Each number is 500 + 50 x the weight over its row's rms, rounded and kept within 0 to 999. Layers, rows and columns count from 0. Numbers have three digits each. The size before them is the row's rms in percent of the matrix's.

# up: layer 15 MLP up, 448x192, rms 0.0708, rows 228-251, columns 0-191
# down: layer 15 MLP down (transposed), 448x192, rms 0.0706, rows 228-251, columns 0-191
# gate: layer 15 MLP gate, 448x192, rms 0.0705, rows 229-252, columns 0-191
up228 109:452470542493492486524461428483525521621562550527492534463463517442522439587464455520547528474481530444459571530560468487483530461484414477487565577509479454488572517541622433528487468489537560539426574453513439447462456497432492427492432556577518536474519498491501463554512459376573528443484534599541456581490493601513515505503478530485471466488517526427591511550477428413490462560448566405533487486574443482554606578551538499508558464505509476418411471505528538495381527547555516442583435407501464470497586497573537519532461582513526423472557567544467389501448558411465486510
down228 103:555450481432452509556423456588479405553523625450571458396527490478512504458406626555521466464482486448533562565501459437429465508563499462553482490474441514496496495540495453582525495495544475581623489454536423433538412465448544480552566462493440528490424438447567486466424544442535419490482469525449533490393517479448525550547500637452491484550460519485519531455509442384499560594496530518557523531528554497529394479445626476474467503615460488456460564444487492530531478481561531527488483426537532533466462514468471474488565516506531458511464419570480466395455516469499520488
gate229 102:542544539523471464543479528566495529494452538461506455469521548440374526494505532558483585386505463538546366526529507492486413470611458520514503503414497455541472446540519421529573501499615499558456575509416496509459537497518459525571489545635468463510478528416526547483483451396503480545417559574425491492454460503423538516469592476429461482455530592563517561477456495446482546471429560396534425449459491519491506508535469539461478530610481548569488534527579487512445510547483522490483555460423392516561504456584464504512521537564449480561456492532435512518462453623437505411
up229 100:494490489398505474500489507525536560523585447540543537422497484561502511541473473475487453508437548566476501508474526393573435546427459461490566443439455465531487422549405490489537431477556466560523565473415523602537485398468559485446460486406567526501540524534515470528473631561393531476568486496500510471512495481473501413464451481515532524466490490533440564557479543509446554469473492542445594467442505491603378547463527511408504517428432523438528460501508591484537483448586543606543445495446485515520479571451457450546574349393522493599465562472464544502470538499523517564
down229 098:354548558466580497535520474376466513552388502542528484573457476504453537455516460458486444526536528538551553424509550550423527436549473511490489477533478595465525521451528516515438600503433575568502528435540583455589539580459487536457525384582489424444506459515479508557494445584489504577485529448498504476567512506444415532615610558496479432472496508515529444536503555540454486567577492487623476479462502525440459486480486539578490541425490454495541442550445545526379472497516482358439483442501469548561547531478471571524458549537460478438532539474466465537498504467525422506
gate230 107:428526573515537543485491434457552528500448529543511468500476513515442517424544500497453558440382544486525404407450503539525494472513488560475419549434524458597571530515475514455502390521440470477443478595542501452549492535493462472425491504529538463535521445546526481559494593496515480588489443495561513468546618472536454451600506517455412401484447455465484385520539531475544448571558475454452467499548517420514541397471525499459460449364442520536545474449505549480556534452511606454485418595622557526554497487508560458609442511461538553501531483507569557561477539571518524551
up230 100:450497442496421525503428529523496452496576538505528526497513462521392493517515391482430429450591450448631438561449453587514461500558488437525530538494519572509413438435535531454461521480540530404563479502422453483460502470457548549557496456494562557488504477469494506511502558596549598434486464479473452479526474518362507551426475535514450401503500470650494527515489592597417501533546440459539424538544497601477459505456475502575469476556531557472535522537569536555487529506538378512498469458477427514452546504473498478499568373450496478532488470474601577479529452439514463497
down230 102:493466507528506501519597443404508468515452491449480541510490457481463463514543335563600493574566541573570625480510463446382645542520488483521547505476481444502459409510478481526502449481454430523524500471511455506482539482519484453579529561425545493524520470440434465539422584491511531560457436566452536447511457552452519549447486502482417484562464440547424400514389566498504519501389421518521466496500482558582479509591467551453523586535481372459474542552449487478402523499537455548413511502440514567482457517588515523516508477457532495514433564450511443502437438513491464489
gate231 105:555555488437480418532502515502474578446478466496569429480497501443510546525451489558497575539525571513497420509544541475547462491562447565439397522526475491442415473543533540498489548502404545471497490492581512448473480445634525502556484476482509523453621575498545554435532523476503569599509531623411490554582512497443540424502460496478438483488493458549449526528423468439561461470473532474459491473476482473537442522519504541272517586564451457467500501513499465420453549540436527562560538520510416513451468488591524493512489504461564411495512516536435452568469461463390464422
up231 106:514457464590431600479526523541466566524503451517554585460534474503418452488455552411472435537441483556506546509554453442472521466479465387532492494443525509453494545491422455461500436506512489597466531504465589484547470506454403439436491488476498417494477469577434425427560506516557524543492524584481562475385470509507532451586489511468501475498477438461555566470359567493549480511448496625520499460534425498617539536475522516510503496503487436544484474474568391521545457440532435454464369517459423474484564507617425563578427457520520516462589454539474550505436473487552482501
down231 107:550526532525579480539527500525534510446504539508488560519485533439512576460577569367513527557454478492572530609404486515646450476508511539488475454545517467368560481389434625479498461447521571469549576503409548425507465583490464453408521529502496506474488445438552583479487472467481493498572520512486453578537510511397565528528438530509492489575566488458478576597500546500559553537631538542498490587491496406459485507439466516505479488483531511501469513506499419615533542574550493471496524471431464479547529484551501572494546566442531532560410528477428504502460473458535591535
gate232 098:497464594501431585565523435515547640593493455550515459518507487501634487467517592530528451475457595543439445516512593485490523483435384490495495524540487548564586508524553490526508483478474515580545435610540418507615540439508550557552492515482583606515422489481494515459511423424518436511476487456550492529495458497506430497491454562461542440586542486476507446539504430496574385510473536418457592517548506456548461526557521523389466498541517488522525432487452482503468542478420532524513455392504518402549483475605587550440515508494525497472522543567518502485499510508462405544
up232 097:556465460561524499467515564458431566518420556507607558490450448477397555541487547491500472572530524522484517500565526544524506590553564552543579509497452453485469556522502428563531406513466518488486460491411552487451558595413477508572485472559402409435548483402519518421556483481522462456436561425496542526464411502476481495529562457533538490422491501497452466510467493481541481443489537503469487500469562536445481453561449437439415572561461409465585500512554494517532540488498492528447437534399440470400609490447430537556555455505451442474568611470491400559504427565497574558
down232 099:520575481527475481527476527430504539473532465535563522520576453509584488604524472439478437458474481402552522534529470581478484501529502410405462478511471610481467493503488505482467460600538515566452454537409514463495475478538547571552513479556442564485540542569466604517593504555439450416443444534510498427570410469409490543493499477512512482556524492382486454437551510499545469517560408548511594469601462499603524486592494493520485481484440540492530513567516670582450505484477507465462507519555493562423449509483495439536575385496527497534492505566486474502529479387531543394
gate233 104:483580529527526456578462502559541420510514501544548541484553487454548540454458571518538632527522545453473607537499473514496518523438486456474513544470504477629460534371551505402385576472379579462577548511571455471515472536488565437539463498475480581487501430502432524434545489575544548500513519476449460617425418517465500440446402522458516562497500545498575562515435509486541574510397538533603443431507609588552436551512495573502533545443493480480514433574498468451482514469488554498528507502500516444520529471504497481457525500509539475499441549407617504552491535508536461558
up233 101:464486582456562446528494459481528446582530498583449510507444420515430521519484424476467592366543510507515465378501488515517518522384518557576458516466493505517470522452580523489521481501460486462539495516517510469577459494512564480486527534531516527552399551459542474499441563577482500490393552532483574556581552537441522523504424509602463502532461457455531559455414500506510588462521437523514480577457451568471504599480428526527585486451483554431555487559472558532395474627568562496442518445582521475441411520522475429487573500424514531466516484514431552388556442423518564461
down233 099:474557540576567504543498383392519427545592586550535493516514491513486486520470537522471493374437515552441572414516467503507516532548516455462447508596460396415492567461480440573491482583563481522461476460445429561490446560510481579504549538515435422529516460448480478581518543370502559429460611500478478534509451512480502540490521569450537488541527544483445487418446536453402484403527505537441463448467490504501530483511518495447580494434437456449562441495528571510525536541510545425489479529422514562537453538521471498462459554503388447620510417516428531582552482458490568462
gate234 092:493441494518481558469477530579567474593463503468508527511491486529518512498476513471534510521593452489455507574516479524584519448553484493399592453505536421461438394414478497429503498468416515408502452468443530444506611452515458524484571482492567538398538433542470513454417536544398592522549393553561393546502457520483461477464479523536617518512417423518470516463493516514515564539475452506499607476592500524504548492560530552498472436503417433470534461519525506552499531498455448401509567510451459605533446445469393530572531516518516473428484476579493505538513452445442426631
up234 098:573498504540427534468509490552533489523524456403468426488538554538475536538413477501452499392430478550445480439488466498541430561579437460493447570467564498613558499516523534552558539431503538463528490566435478507428509547599467556475579483504439450531387475487453507457486604511419459527491504450548443597533500591490394550517431503519462492511487511528481475516556457584459463491469475452531519503457495504483479431525511415517468560522536373400482481539525484602490577419556636483447486512486398501508500448545480496575485511496559430493397486525554531557536438438457498385
down234 095:500481411421548474500440440570505489466396538471529509533445516493500481546433623473536497452519479501431585517491503463481518503510428420434488539476420590524548439494519439396530460540519460536500434449468516473551456432529480488566485505478466469507489488532474440492472480494625507527520605517408473514451512388475582442506622486525535495474523477618556454433520542482502498530537511362473530517587440546575544480536587516561477415554513532489445490462462483447512572481465404493597496448514381472501558544503503424401428493460519526533523452462379467540579506465557529513
gate235 098:524570583510565545455519518492519444521442445472481439417485497420474507536430530498523512447567508497491538445499497482501507470519528539484564492554519507471449553495493522450515487488424529554423562397509479487456455438551498539586340526469382550446488407482576441458615458443445445485556513488530519495537613530483469486494434474545565509426446386516533482572487425480575489492493510368442531439458579517447454603521485447509442508529514507572532414477449397520467480534483430529470500495438513528532519521576536454390517525373526574450480552432539496551498520486530532604
up235 102:444474479461486542447556478524550459488498555530479462549501495519544503431477555490456472507516576503509546476478424473473528509461476580534498559436485550372499498529483444521537489504419540568543527445572578485401429544433525494422457490441555490568391493445544402431559510499357492521531520486580533459474428613522483556620483459552518474481489539466535516493504442569419532443579473529495522506483575473516398439516495553453487494516487445414442560513465590517603584442539541492427480575529364540459493492446450484582526527529434540550501509515561436513502397595449492506
down235 101:585452361558512475412527485443516545567480574451469409463550494504468549409506497508479526413489546428548528479446542443549569492579499404516464382488474561454502516548582497583421504495499524464570458498464569491462539527540524540512497442517389491482474500517482485589439529555498506487544510564429469561563455499574494463481495612567541559536524570516418474497535527536568526526470484483444461480546415496551491526503538527560498510494514491490615512490513496500545457429480595604463497587509531481574539417470521418472546405449493558586485428467600533437397409524538506525
gate236 101:543608508573494515443512570525416500446437536518562490464506437435421500516419567610556512552477525495554532471460574572544526572522456372539488499580547435529469491499472537541601510510511528484545488549476433525554454514497475484479466455519521546471430435528547422488560491570492535490516474505527477458590405504575538550501481500452477534422553534531394520448480553479526470495427456430496513533530492460562437545496481632549462510526441505554453491471528527425521586550364541530515423458448518417485517576492591532485548494485544526463553364540418490553467446481394466586
up236 100:466502461465531450461511447506464484518432510466480446455583532405535436508540623489453587490519467508554444477440571372530524545505518499470488538525474468543590505561494541480507504500332499452434514598504494517526493535463454521426470457500496547487470491603524510489469551479407506419476521429504478494437436485480524562419475423515486466470549474601416466512492515419551573487512553580602446507424519453560550525586506555428541533482505467523392419492525494480501483459507481427433509447625388522607551550515444484561515463401474516454446480530436537447554438483485537553
down236 100:529446503521414489588440583483568569560492490447429499480380489469464587456519505582502506437582361490430471503533533409469584514542539450474456496539525503552445556451414493455508510449468361500547478496452588404455456468458617527451497539488494559532538522530617499492527462555445461529580559445456513504342484525477579479469516489517529551508533555472607536531509566484467619523467493492560415460429488482536505531522555530519524471465529544508513459503478449436478575538530481502508396513498529496528486561538555439588526497538435424546491516559442500548546502496482442443
gate237 099:489509495500531540507524457491520489522493502490517520540538504594621577520497536492462552454546549550419476588552550517509418571567476495490523406478547463490527519492526487479450542451514522443567476508507602478520504482414596477421516415606559513497424659449462496532531428478552440509489451490462505547593538516446448588499463521437547458410459533500463410589494464519469477443527517465532460508532626378532507526544545458475511499506439505525423570534488490497424593433529434462468470429572597474473512391604426604513502499564519461460482486537490481563484498504475426424
up237 096:523416605422551489587439579523483424500399496581480454492484527443566467490412573433576529529466582474452466524557494492521454473598424535424505430489439587499431586493383473533437547499518490580483516502488455617488513539539564490419469472535501541471543486502458510547479466514579536557469465447490429489444538462507572486433487472508589445577468461453429499454568484521515472581549568547490604521487507449439496426401434572514437491550447546482587477472456472444495509504500545438514549552437452541545476550495451572467530487601476455565553536447508458573461476510499542561
down237 096:475472466564443556553457522552439589582514577483471426512411463538482552502465525483463517544519440394467449429394477484523518526456502394504486451486462518516474485530548375415471459557539468475540490531437494475467510471520574414480477446480489492551466417592479559506477509505465398541474447512515572518456448589455494561490496559529575532460510396505483510525445575556528512498508553425490500501438571417485571487433505429406461435459489554571580451537482563470507538515586436468438456455489494496505527389510559623415509396543413481465567474507476488514607527436520442496
gate238 099:562368430559436454539432541446420449480496432472466425494544476521492501518449573532507476496591508487451469522453477467498517515406402534401490471504483533586477499535366539351490523442496580462556553460451525497577513407492537484574523500550535495605520614496536523551455470440432478444448411508455567508481371481383624452493501505477500483532468457518559541469544462448493430522582581494484509428465520555532530468415494548546509498508464490448516531525477453520519488464417481549519533492513437505537469472452478510565534491505517490467525522455520582471514383483475616534
up238 094:554368585486477555605481514413534417506544393563381460451434527513502371504465579520538490559515496500359495415435447483575525510415505506482486482511433467528500509494458550437430470527455548443609450503513468481440444465567546546547576478546493513404453506471501539468439533511446431518455504443388504507477508495494516484554530484504618482499417549526482478494454421472500568438476482545570516470491537515459582444556458457462447503464553489534525525559492473500422410584469494561512464433573437520462518458398508526560501458486525534413510501517521543492566435458521418515
down238 099:494439478533501404458478501492615493485471533455535568515491464493432512565592584576544481486482537535520536492573479406544512520501502380503489558580513530508521460518531480573589452415461426591491425555476476523516496482556460367436513473558504449613550522500551544509440572595528525416514439526645503564521509458547506616430468551452543390524540543526548520507582610460474580505507539459603427565479550523492490473458475484431515504549433524466434459457495499468495477478451432524446476515525455507509501602502468488427495454559436521461520468562471521536439479467417539503
gate239 096:482494543569497558465544499475416437551467502536482491616570561463605501405518504542507473505486611518522475476523534511501499529447450495470517432427480481541646511498461467414483505562478490413525523448415424548482532467586482530527441537430492597428500453468499482530455535542576521454488567609473524328548483465469452542484553550466464593435528477596504582414446441583537472491478463487458568472507497408438473459421497516472589477527545597439554515527468580458466416496524548510505545500496521461545438566487506526485472501474471449499546551464452462482432558384519500511
up239 101:490523373518581548474406416608519501521467451455518537565490540525528517559471505516451462493507413506530466473572578579400380582525509446533492507445453482541524450530441565554457409533524504464542499469490445425558475460534404463453451509481545460505469526508430504592437555498460442462445521512566420494481437540471528524563447464469550452625420484483449465559461483452510411583524517493481492559459555493397426454508466491514508491456549590500441408563596428587471590463496447523520528514445493469527529492458497543532530440431443494496377566499509565549551450534520516467
down239 103:510465494566518579478393521590465400445407411492445526455464385509585468591470500463567486551581461485440543529532502516474456535591461465520538521599564533463424470535559492439573502503548567485556432520510452492456546449514451449499504402518355432454536463528452452549526495481565510492518472469516406548505481540560542455526398387550504508482554489577513549512486518478536447447464584458516526570508457488511523562532532548515485517618459534457520564537525489452522603483458422523465604509478534453531429480524549526517387571495483544557518526525417444576465541533520487545
gate240 099:472574537527520587505439548487620407500497501517463507545542468533570544560596363511512527481501444443506556361486547550536551482561466435597591512515529505622564499530553509400489528489467514454569458572493569411577496539391423499497552568468524410547474465442543460464537426431462461495526438478407449469559472515515551578550510510494469512500501556500521516463423530579563497504455536510544539488454525512495458464489547492460464487597519371622473464528560511480524545459582459529596506524623497465478446474517519525532588442492490527486458445491500464520480519491487472529
up240 098:508553535415488547430588476572534470462459371539578380507443510547543529543477512420508497595499604556442495458550498551493440476518539440453501532575549409449557532527479563449489459437533509538510591471486397528595479456484419534496509526535536504454560507376521487423590492546422524494466485480509575476494507531525467578396513494474515553506592514451615510470440433545559460448525543483541439578461549561448530460467524507471441550490538531454482437509499462458497534509518454491458533511597467492436458386522452455466473451547567518532479542582502537458528480349473493491
down240 098:443557478463482491419537542474473512612577495552498535510457460550422460488498543499486455473399514476471395510496515464484505460471515368487528489494462504499482500504458445479545564380481579531481438482470395509582552510603525496459555389537439565548501536546398526529451522513573512556496502537549501480497542492509566520550506514526433493537384425418439589536474481506563569488505431523443415470504476569524469489602518541436533569643503434488564462518462440455407419533505462498420585507515544621452449544436522444499574469476542462524506438484500527533481461474401516491
gate241 095:497492562472438566559499572580593481446526480515485517473497625538416414487472515383379490498510522496459472605515486545479523547510551530470504527456472462507527481555422520508531497504481505461564410472490451478424474548521513515564446515526531467544492494555551535504457545420383382528462471488531501518503511475585518500454534553413481596452544579488508530521550500491424595437531594430544547511581467509440590540532514443527505485434573478492550483524528431481584497481402439436489448458459523503501469547587448489508468538475450577584465509578470591539347529425504437535
up241 096:548564443450518579524474478540490404520487391559510468627489546527585488548496571531507430549480567447523459557457497463484475479487489482463542498486483461536458506531544454576555500456554477475532472397460518514505438519544471433532462558417483509533441453390508412564498456581410422423543549502496481492513477591519401495590491414527524456544555436521401566437556448559544481526531494462439585508563457397521529519510438532633539454472510407476440467418539506457505484524562520460494509515425462504417526480497429551499431451597475436552497504478420498464502527450601554527
down241 095:551463577578554550523636433520485529532557553550557543464438456449524477466496541456493475452542479570474574548480495494511563578453474524549439437431548524520535543535546493512589547504490514557496496500487536530434440464423527520554527537507484590461364493619408462430562561536534524509507536541497499462457586539480441483436530463490567492436424553499550521624462428486450435544437426517536511527477430568581415544502506519490504552465529470422479421491418486467439516470546501501563470516379466390438466536542497486632503512541603512574538498559510562451482482449492499471
gate242 095:508565550539483509565547461415517552511508545570513500441517577534502523436463504571496511434623425479603467549419482444509482497420577519548602481569517622601496452483517532538488413453499426534502492505504505457489512517515532511454526439581460515529455556496421461564533449515509417544424471480503481595502461550524466509454453480581494518479419487539476594402486484482608501554498530526477476472479588462501464419481460468536460520515522575569422554358548426448524524439509623546557486549448420476454433519478485529446567544463549488598516582488547514472477492526545590526
up242 101:490541499472518515578412482521563512521514611526562459553512529526467484570565488573474474484533436596459603442504623447542508522468482510523493501504455388508491485461434535523537562474519501495529471503555599548505544504497416488485475544553478557450479526538450422579561502548574398501488486530585457458576479528472488531535564572459564538515544482421500513502571509513482525452714528500558546557474475522483503472519604582531478427550526446431548462459518564480564513504465572442524511562492534616553411397552461557564458505531481504525517444474574456522531451507502389527
down242 099:527562422543454500407540599501470549566491441548533528527486515532471530417513561435490486576408585505505498483511376513522466448544363436525552523393471521503614467590392455508494577597509502469571551509473417530531447536530587463387579512398467463454485501550492598441433449457565496484507486492494469431573517420507455516454472557432522520512474438475503547552529539630434498545492503527523552497445508494527430466487539448554487434484443495482495518524511574468493514521450543464565590483472504488592458619457510488532434505477490553506580503493481488550448550548492458539
gate243 092:462514562460451474533543485529521499573531523555477436526467447407500460614584516515510593415415535509476483545475558488462433532536526475514518429525542519515483525550422507534499523559474498448490480449523450473498537498457591523459425424432532448500529465442518536538493405550588547473541487470429564556444453455526426496552487537517484432465529540637428511463364647501538475480471430584503496405587552530475477507520552455414467502550481503546459445556443548509510469477465585536542470591598570480591509542622484452458574464461454470577532470460490529562479450491476470564
up243 097:458394565388469586447429445473475488462451558463474505542494472475548509552446527509486366514445574477468549416519455543528566488500471452469412501524579470404541621581502506594567424465548507493474540534512448586576599515506501545608483501457509560525541486450497433548546486518457484480513489531593452501458531551484487507545527488476516533547490527492444478514480585505543559491497423492444434578509577389469476473502506386537486500500531449504419533508593497432469490484591552468567504531534559536580492480524462543509493339515431576554524466476523433497517546533566585530
down243 096:507498408488578477568506532500494455506527588500438450470493462507591532467413493522488526460428416552523575482443472497491489514520508508479535570554479497450461455436568548489482601467504526520483537470484467415442456553510467531465509549534548471484459477435434530491520559467460452488440529499532401437556583522461625492548585498468458489452519523495513559502435563485525512476452591455506482552436398579491422556478463497445500421510462478589513547477659511547490517576503447532509568506544482458533554538400470490418545478607624522594513454586461472449411605492435581562
gate244 103:432439599506499599521550545497537547434593549548523576499574555501419424440529489450554489489499484442424474471567511452508537538432513447564453445545512480488543420393553542510490574514522463445479487427519497501567545445456460475444487508430540663452559458525476576544524558513471525539527499494430470408487487446490555474490445486405442446539435497536473449466487453431534515571524533483408373474499511450495575580519415584446575524497539495529564420452497498448558419463532494577516525527545418453469471524422578496512473507510509548562567495500482415553511560575565520461
up244 103:495467476489501509443444427512395547548493571439586411528466491460521531479504419543570442474522502503493577494485509464558450462484496457511421521403455530490403472488487497501479541513375490512522572550522562506495610472459458449464489516529538372487410451552532606500491484521469483453526432492520482578484471566550448452506629447445578576427568480474451528497506447460481472555500537538502474418592494521516471506520569431537491389550486459400506471529566458535540542448538461426598472462497553618419461473445476435564519514520529471427411423435586568540475486473473506525
down244 098:515487485465502536462489502530517432465523460508497531419531447459375550468576511501575555478459560457474505524462498513475383505476484418549522487630508439476498550548461521434423538542505557576493492553502615585399480550580370585524507443552498456494513494478484402583526509497509527461505382543547426518506508401494482529541499519563518509542570497500529441619521471512530467443515506512508537497495557631616488403563556521500521505436452383475486471499447516533525456504445512546494485528474533452476518495440498616593488428527547475543504555495613598470472540531459455523
gate245 097:413466502591485508515491481481454461548524501427494539531451484477438456581485537523539510600588555554528490563575483506534505513547516581546512477465532593527500432429503476444471524509490514480560507508525422476539514483470553547550561539580524508474441542589443492553595519485478561553598526535453385377489490603501490549504578570491489511505514565491507556475476501573498511477430542522558592463615612457490445541450414481502552451480507434528498457487487594513505542524497500499501471471529663451512556481541514570493495570495576473531501453475551530689526474444506468389
up245 093:505484502547556550419413490469469489452615432413585461586603466516536625521409524520491462502459520511490466527524579546534577456486418480494418442517547557540530536506468576491489468482469504519531480432460502523563503418481440535495488542481471546472446523551507453467537460428418521497490485505487549480482402450469534533392486529400590558536418464547502552478522475508448491489432434595488477543550476545495610547550466520590584552483456582515506523445553355431514527446527446542417490559533488524407479465499473527455513412515580442459564471385474484518501495478461571460
down245 095:461459531496495513501514553592447458534513461479490575493511371554441535470512490473490477476513579557516552470437619520543526502522568468494450503516542471367571545529524414589487519628538556538593516503452521482566572569531550480482565423566544424523483503547440475428426452488471537536556506539514497564504521509516518521422491535517398481576581550510438587504552467492486455557424524515503541511530524438523389495467571469437542558506565442541537458474599566432469625591471548524503505481519528538522512541523449501524423442444570510398493524579413519528455435527437444459
gate246 099:447519519508577479462555588605532600436506544394431420449520460496492446541517575412521540479517471587442454516512504520489553468449561439534404553478513533527532440393513412506536551532544499496484420441597499613531523552544392440530530559391522592542487604532554595447539556554537527477511382518464494483527496485480464519481525524426545554550490516553446531463485509423530484543489432544441522508549453533590552487508472500526533575452508499526528504479513536393516388433457452546565510500548481378469524556536434463507476552503540554609527496526528491462493503490465456527
up246 103:509600441418508497611445602419526497462584525500523398461475516477536532501438443574461491457430514426518545555472488506546545527569438568487527533463434563499538508638492492448522479495509475479580567502491511457498479565464585527461555338431468459531496540439489451589451587480465454574486512469523441553530509458484506492534517477452508376510548539472405528505490417548551468476524526490505536521507532494459531476448478507496476516514492533441448558537469485471371462569562504473508563430522438587567453463521479439509436404544526454452493528320461452508448480493520459561
down246 100:482426450431522552529423602493525481601512488538487438505484501483583484443556558366464518522446614561490577514470348600469511508456547576452343462470511498439525546491515563528478439488431454450526483508532467563490493518504492517494513451406446500606463467485573442433482574568500469528509541395507569507474522452559556449479539463523603490464467520494507555406516508438491498517468467577422471429459551452452500516483494520442517592547443472441624507520478522523575453528487449479532570439460463492536482520478521443423443491506537548585499472466517582492407523550506480497
gate247 101:525518488472464524471477398591499490476538471471445500476455517532437458464488443487439512485570554534467547569507412516610528563512432528522472478434512459483414576485527495504576609489443512371504497459456421511486451395472574540537493611490560524481523462475492523502509433483398492477422492433456491465447577454404544443562516535448539580485497550466529564486558474508457613537526519512437497528449506500577432515543517534485380456516548484527522497491596517464521550502483434546500514502489472483460551523626573482512525533515623428470661539446529479568511422469438512588
up247 100:586434551451509572472485514556516519460519516339532541508434551533454524477505557602531466515530446489577432559474511439521486467569549483504495469463527492530491492453542500471504446503490499430514523453521537483352530467429520517513576462513489487574472605424557535515528418521523540521452474482494462550531546597558591468532518499485489490491469519498522413435589490504529584447519460438534561444471459548516523476487429626509454508487470491469498494539659537430486438569626400549543543489483421542386465527502466491605487468512462506502437394485501470514448530484363466522
down247 101:462407583482476401444538521508492467445547469586495427542540478493498479452432460493492449497528536470520565415498476525467579519524462521526480343567530535430493626468568441454476626485398501457527498498555427531465492499456494508590557507544502436528512466583519590480434508612588538615522498481526544495494582492538567478506566552547575545477530550567501486505449432464520443495533449480478423483507422567513484497508491439415534513533456429561439453554400558540562497573553515486489541534510502432451511482479487450519410468538452569588504381429518500484540481547558488492
gate248 095:520474497458546510440475581425420491477525548494514535371436472506509640423547480454482497425533503426534496467520508550415582473457471459460424466510538514538456578531484553484546519579488628553645453508418496471536446486559481526532494509505471457486494534483375491461523544438508555535465513496515641520509498472470508582576520530518443544563475582461511547571494450483604453466475441574454506593558501524509483481431532539544474500422477597534443410500538388446485577414567512499482532491440510527535482488538522451487451418508518457512600587479529464475556432458518485483
up248 099:532481505458487520518601466385545475482554438516445431456447615453488502480499583471555447524470508390531520528525554609445444592522443436442419524545439520491413585450548512520535521523479506488475539431618452627457473459584526481591475573455452453517443512400449521463466520395487492555418533452514509514550474397444483511501526510475562516505477470516481457470577506573505452487461498589567571495472429540525492536402564492426531540460501492452443500449486441469489510450493532617542440593442446520504551471539491525577485398496454465462542571480455481472537558509477536533
down248 099:494487500537433531479467560412413482475417501535428493476515470490545586471482469546471535471525437571584517426461459508451508501433573538463505521482491577401452553521481475503548484491498577447462408427540523475505605512537518551548537472505546532488492460469530465591527562557505518434595627517409488495448525520386474495516519425456539457529559540432559503412451517520467433419538584480558493517480488424539467421499460399481348556451491500443440485541520405476525605532470458516380493390598447493510432498441415565480477474508476555498453488459525524500507452540466474512
gate249 099:480494595452552604592515487532411537537562398430471503541490569539597467409516534462471522511466552490518582561591454500520524512493583486441486398477421541557560514458467543574530496536506580415510505500487524598553592473487535530505520525482432526424586412518520447491427525620505472550408515478454475522493521552450521540556550411492509516523506498475535415552483562490550492562437482560475531461460497581540431439543458524541500533562501416573420532479544524586494592566435456536511425523512516491478472383501606531503512379482500534463480532451519510541503546494543483430
up249 100:449452575544530601462517523576518473441479501499547459524579448535526484531466500430503495491497520460546475580493508552362444552492435505502533538491556512438486525464490468520542507496501567512564609576463518553541543525495561514485565453606421477532412485473538466490483542486492355538517533525544552520525388489448442504479457566503539530559497462559476461542489487416479478514612493500486487520427523662511474463511486499495580499589379459571529514442555548596430591477462551545498524537509414437546481591507414488482487526589385448476510446562479407419507506479471473481
down249 101:480531432422569548431541473466540549477575536425434560479492522506589453603580532411456457550442449460537545508514402464504470538512565446418590459507563560471413505485483578447484436551506493438436519538468547618530555490475615459509412430504384541462485498578494472492498513523572542507425593454472460496528462467595563485539491453470517435411495601509472510523512558497534557464455546413526462547526449502492485472560505581464477537525554556484592504511450485524473471506588552587438491558526533549448527499465493542402494527416456482546532517557543548503444504615484460502
gate250 097:464518504487521530510522477539488453468423547500542416587523535562511472463527459481477552406432476416546472484532453524533476446543502513520578466445479496525483570539506479604466551454455472494464470568567419548466549512433536475497567540574517481408539495552503471418500472575528365568497496446558528492442505468605572462538485564518417452437460538511448486415564490493549540403439397517532549518553495571460460527485605495443512525453581491511431439518525441487548487458524469463513527592450406522524482599518491480497442559590475517424535341620566527528506581531484443492
up250 099:588546587497453503580598474522459510477443436674503455430476529459492556523513490435440497545503599471498528511422525502447448500565624504511491449534527574446554536516490445471414473578496389460425595511485521578490552465483532453493422500539519476518483503527481488522479402488482411573587488548438487540523489495436513448561500513516474525511567528496422579475431596455380473541458518452513454387481462415458456435578519506523514535462454506451523470438534487462407569481519481510459517579501419503488533472488556460447497543435465520566430547518503435419426443511432481523
down250 101:457471430511410534548506533591528548424517473505460534511416449583356571466651573509555463501486491482454492636504437475493535476543483466501444473421516517522519485464520527416523516418579554452450498541489510548564509495487470493457436530447441525446574511475446593510485487514511468538470524596516485391594610525453447493476537483509546419463573495527602426530494513519472476486411488550495497496481552506499531462472523542386494519401436436495516521512515457457454507519579623429468513529485510519525398489476403481425457491494447474470562528476523411424549482563552574485
gate251 100:485407548553425435487562488456524492474561480480451555431550476514454553469547429453527478556391579490528403391504563541576501554496579549428580503402566503443482487554472541472466424467475435560391550541487485427517546516497370553597491505508421492540524479560516432559569534472533432485521491535478495523511441465450591496502518492556552476509434477558557485482464538482473498413471391546436474519497518528486521611590526457519470474452418485444585467443568458477487442411489483521394485474506468456453467551498520423516577502536491534474427470470562478510401509558477555568
up251 102:580475563466462554481424478467492579449495511513522490480495500456596569491443602472483495582510581493503404409430595440526476507562592496416440488557545483506477539499571523424493572511381446540541583450449468469479477586545504472555594597609490513543441483438490539417437508463507454581451540508446502454580454510518518359422535477549456488516482486573463482513462436475442529557452484601504456456437455505487466488505479533530504517573467554474500488482489498487537531537513444386511615403499472513542505466489504563460583532464542469510460597459546542506457503510388487486
down251 103:527549503448465426478361545418594455536515417514461528505506562444489455399497394550486474584521436554463506509576509528477543448432382513483480523413412475503514375523483489462582541487524532400504567504457595483481426586449489552569476450417532420471410409541568484490483505434562473463507498481511549519462434542485450483434531525484446548533493518458527532454564565529624478555487495567539503547510462526515437513446515527546509522504433462440404518531541513501504520504361558474535485494541570559463523541511515559549397529527533513429466527525472542521526528501468426403
gate252 093:536489448468517442506446501525473622532444449592444439465529431480478462513539567499434568505479510483458606472528490426554490503477484583530582530516512567424496523547491496514535537510417444549427412429454470504438480487345427456454481479480436426499471554449435481507529536515502513471476432465567526451543412530491536495529386525589515581426458501460499558495536528493605478516526518552460549452408469571519468537399553606441543429486512502503496469438500401525485554507562501559523480607555509435480495443515536531426514461452497552432493480578390532454406578514538537529